python train.py --num_hidden_layers=8 --hidden_size=160 --num_attention_heads=5 --num_key_value_heads=5 --head_dim=32 --intermediate_size=512 --vocab_size=8192 --hidden_act="gelu" --norm="layernorm" --norm_place="pre" --norm_eps=1e-07 --positions="rope" --rope_theta=10000.0 --rope_fraction=1.0 --qk_norm=false --attn_scale=0.177 --bias="all" --tie_word_embeddings=false --parallel_block=false --extras=["some layers without attention", "local attention windows", "shifted keys", "gated attention", "value embeddings", "a smear gate", "short convolutions", "an embedding shortcut", "capped logits"] --init="trunc" --init_std_qkv=0.0466 --init_std_o=0.0 --init_std_up=0.0466 --init_std_down=0.0 --optimizer="adamw" --learning_rate=0.00126 --beta1=0.9 --beta2=0.99 --weight_decay=0.19 --lr_head=0.0153 --warmup_steps=216 --schedule="wsd" --decay_fraction=0.813 --decay_shape="linear" --final_lr_fraction=0.0 --batch_tokens=[16384, 32768, 65536] --max_seq_len=256 --doc_mask=true --train_tokens=151800000 --max_steps=4754 --dataset="wikipedia_en"
Each number is 128 + 24 x the weight over the matrix's rms, rounded and kept within 0 to 255. Layers, rows and columns count from 0. Numbers have three digits each.

# layer 4 MLP up, 512x160, rms 0.0716, rows 402-419, columns 80-159
140126106118110086150137152090096135128124131101149156132160094099075120089107119137088116118146151093113177151079116170160124154138143101110119127103097142097138121130100090127138153133108084152133162127151114114133138130134172101122143119
111142124143144104149056118111168088132110119125144146104145141101143151151121143033154134094129115143151141100125183089134130080152140108148158101116116103125142122110156133079118112087087120094133127161083147113171132120119189117141134172
140125172126066122134117167107133126113128144099120142161147129116144109112130145134125144107146149118131122125062112112117093156141119108139138141149108119097137126106100117119130150099098156126099173127131155113104092124147167109132148159
104088160099152161158132134149120127127157070119158137123139128108124126136136115145125098112149101120131122147156134139161163142124154136161120131117109104125135117098105152092099141146046089032115148102119111142148093127145123133105152127
100134118110155159132162118128113115153113082138143124133124110148087145134155161104175065113157139117151154132144095168146112150132177121102137141113172096139152107106119158125125122140134113095119091066111115135123121151099117115155143125
170156185116105099143106132124111124128149130116144115169143148134094136146131092130165108139129169130135138105120154143159096128125078136117138140171135102149105165129122108098083107147090140099124079146104116086175141159160133122146151120
139137147139155120114085167176114111123124110128166108179130138102140123122112137117149128097167124141115162136130095140139130093130124146099128117140153112116161121099145118087142123112088109110131135123119130141122146163154116122141077095
126092157085140121146114132136134143112136071105126141142097098109154138128142117107106127090164127134146143158118136150120121135098157121090133145130160131072090114116123165138140176135119143167150112145091076130179115139146155092109127142
142122128109140118122174144136146129178105107113110177116087081095142163118166149114149092161169105084130101114113150125105114120138130134143181122122100183150133117137135188144074112093131095124147125131104076147117121081121151125107128149
158101110149125158130144173131124184131107110138132158125163148068117127152163091159117135136126134144113143090131110145196163144139156086136205166171125038129161149107114138134125130113066145128118158102138135113140103117169138128111128147
151117154095133130133130141133138158127139150134158164123119117131125145181121105097121115133112158151116159152145130128113110143129148162124146110110156118174139118106087079139134138135103073127069129094141137127127140119156116089169123146
110122100151124157117117135120114077149106082159170154123148118099103128132168108124171142097114136125085137126093132080167098113142113130136106148130148126087158105131157145087135135088100118082114117117132153130132130165157148104147121119
092105063149096158152125136124113136100124119100137161143091092086164156131161123111173120069146117105114135101094167170133117168143113156128154142145104096119102134134090157126161094142126139152146097126130118115130080158145129107147081076
139172106126128084139146119140181127146147148115129146112107130138147114104145148126116119122137097172116100135097155068153147124141107144155152130111138136150152132154153131143076134157133122126134104141134120105163135128149148131171117128
125113102099089130116135123148148122160165091134144201200118094110114145104149095102132132155097142140096127137134116129152126131112113154114144138137074128141163125134094101130128174133152097117098136133143100129122112143133151131128167104
128136198107125125157126145165093141133115074154089158112140161127160147186141122124159100120147132119150108122125129061092129149122131113127153139097118096144123099125130115106093171136105145133124138154094109116142132128144124124116123172
102132120113073157132166096123171160159136121125117166139096097104151122131121140124171141127129101143037107084138131122149105122157127125101167104117150089140158142143146160086134120133145124199113116130095165086127115150099107087115138148
157125123142088064094129141121125092115139102121139153175127104153122131096163117096119138104129093148128096136122119118120109139136150094151115132161143147127153092125116122073137133123142131119085127100104136119111110135199110084184127145
# layer 4 MLP down (transposed), 512x160, rms 0.067, rows 402-418, columns 80-159
111133121120129106132125126057071111144133091138137106100126143150113107126125126123136134139128160136125128161123105112139110116146108151160131148075127124110115118115110133166102162134179147122091144138154121134121130100144127131103103139
175174151137168180095172150211136105070095103147132146095120112141133119155084091173161140094150122125063156188105121105104169146124172084114102148146151081112156089106125131147132132140192022148173125091079132141092119124139111145087092170
155129082151119103149119105228183149132131132160123119134110118085096083125148184113131144162132101122132134120127133136112138090110150113123152122143142094131117114101146138136113173111175050138122117156093150100139128138143150111106116137
124153108124119118150144181155136100108139113085108174142080145145097090137165158163160137130103106118137105142134119130101110172123157123121127157124107134134120118133130138148151136127104144157154136113152122095124139104092103098155148110
113101130145170128134125100180082138179098130104101096154126125107106124110110138169110109149163108112116128159106137106153138104124142142148168157150137096151107147095152142144087142094141058122142073183100122134151105141145095124131082138
111150192149136151092135094110094143117155121156160144135116151126173153144115085111140138145147129177153119148093113126125110095120124127099164112099153132119144176092105075130153170122114164140126107156105136113118170129131082121123114109
120137153133137117118165136080130173086131154110129140151151147141133115106120145131129149149144100101125095103130153148129113138122122114117154157117108128130115146130128144122092140133085133102129151082073092091116122112128114138159128146
146113090138120139135112131127140179131173147112135078151183087155082165100126148141109149090137168159126129064109140128177161149115150111167093153148096142098126140107167143141179144109111137059110126095118111103126134123164155103121110106
081122104102135144134145097110127107091157140153147138104121134112147158137119095124139161113102166148125173146150123113081108147169125108119134084113109103093137114099115141129133136125149196148111149085113117126139159150136121159118119129
116154154129121132110105160100120137120088162144109067140081169141059121135130134179133116135152125103139099155106120144141111114102111113118112063137147157150145129175083098141122090131170082098114138121136162158122108180145148135103155086
120127102125143127126161127112119166117121119116144131116132073129117139149132148109130140117127142108112090104140151113128139116137126097123117104135159126162119124095147162127156152146127144134127122120131135127110141146136108090174135151
121126111155166114138096142024131128113113138135141109123151138097118124126144137130136143147146100096152145102145138120111117139150142157130173104111113146139118160110066143137111135100085182127148077120106126108120116166142076122158155126
116101160131110091096136112108173138129151117157114154117155135154090137095104133142145164147101115110136106170167123130126156165139154131087102140149110096123106115148172140119147131088135154113136146107150109061131167125117105098127105137
122104119107144165071116111138115099107153152147121138138129152146147129107120150088116152162099120145109130126116138111161119130135126098137139133142120121138171123128129119129102141144137132135161172152142141117118127129082097170116110097
145103112135120135118101145081095112132156111138140161176097128145174142086139111096106116136141090138130110144112136086061072145084108124140184140104141115124102121122083098125139130137157121113127094144139109146137144122138174125163107125
136130114095107108139145157086112164101142114089149126106127125114074101148104141115171154121111121130119111100136120135084109103148137148139118143098112112140131090167118127123169102151151153108116126172159129104119146108118155067175145150
119153157126155178140096116086059152154137137133107104125127150124113117165136151182159150112130168144149175097076112135174129123105083092134148111115147125101141139127140097177122055095111115127121160166122215131121134106124143127122099134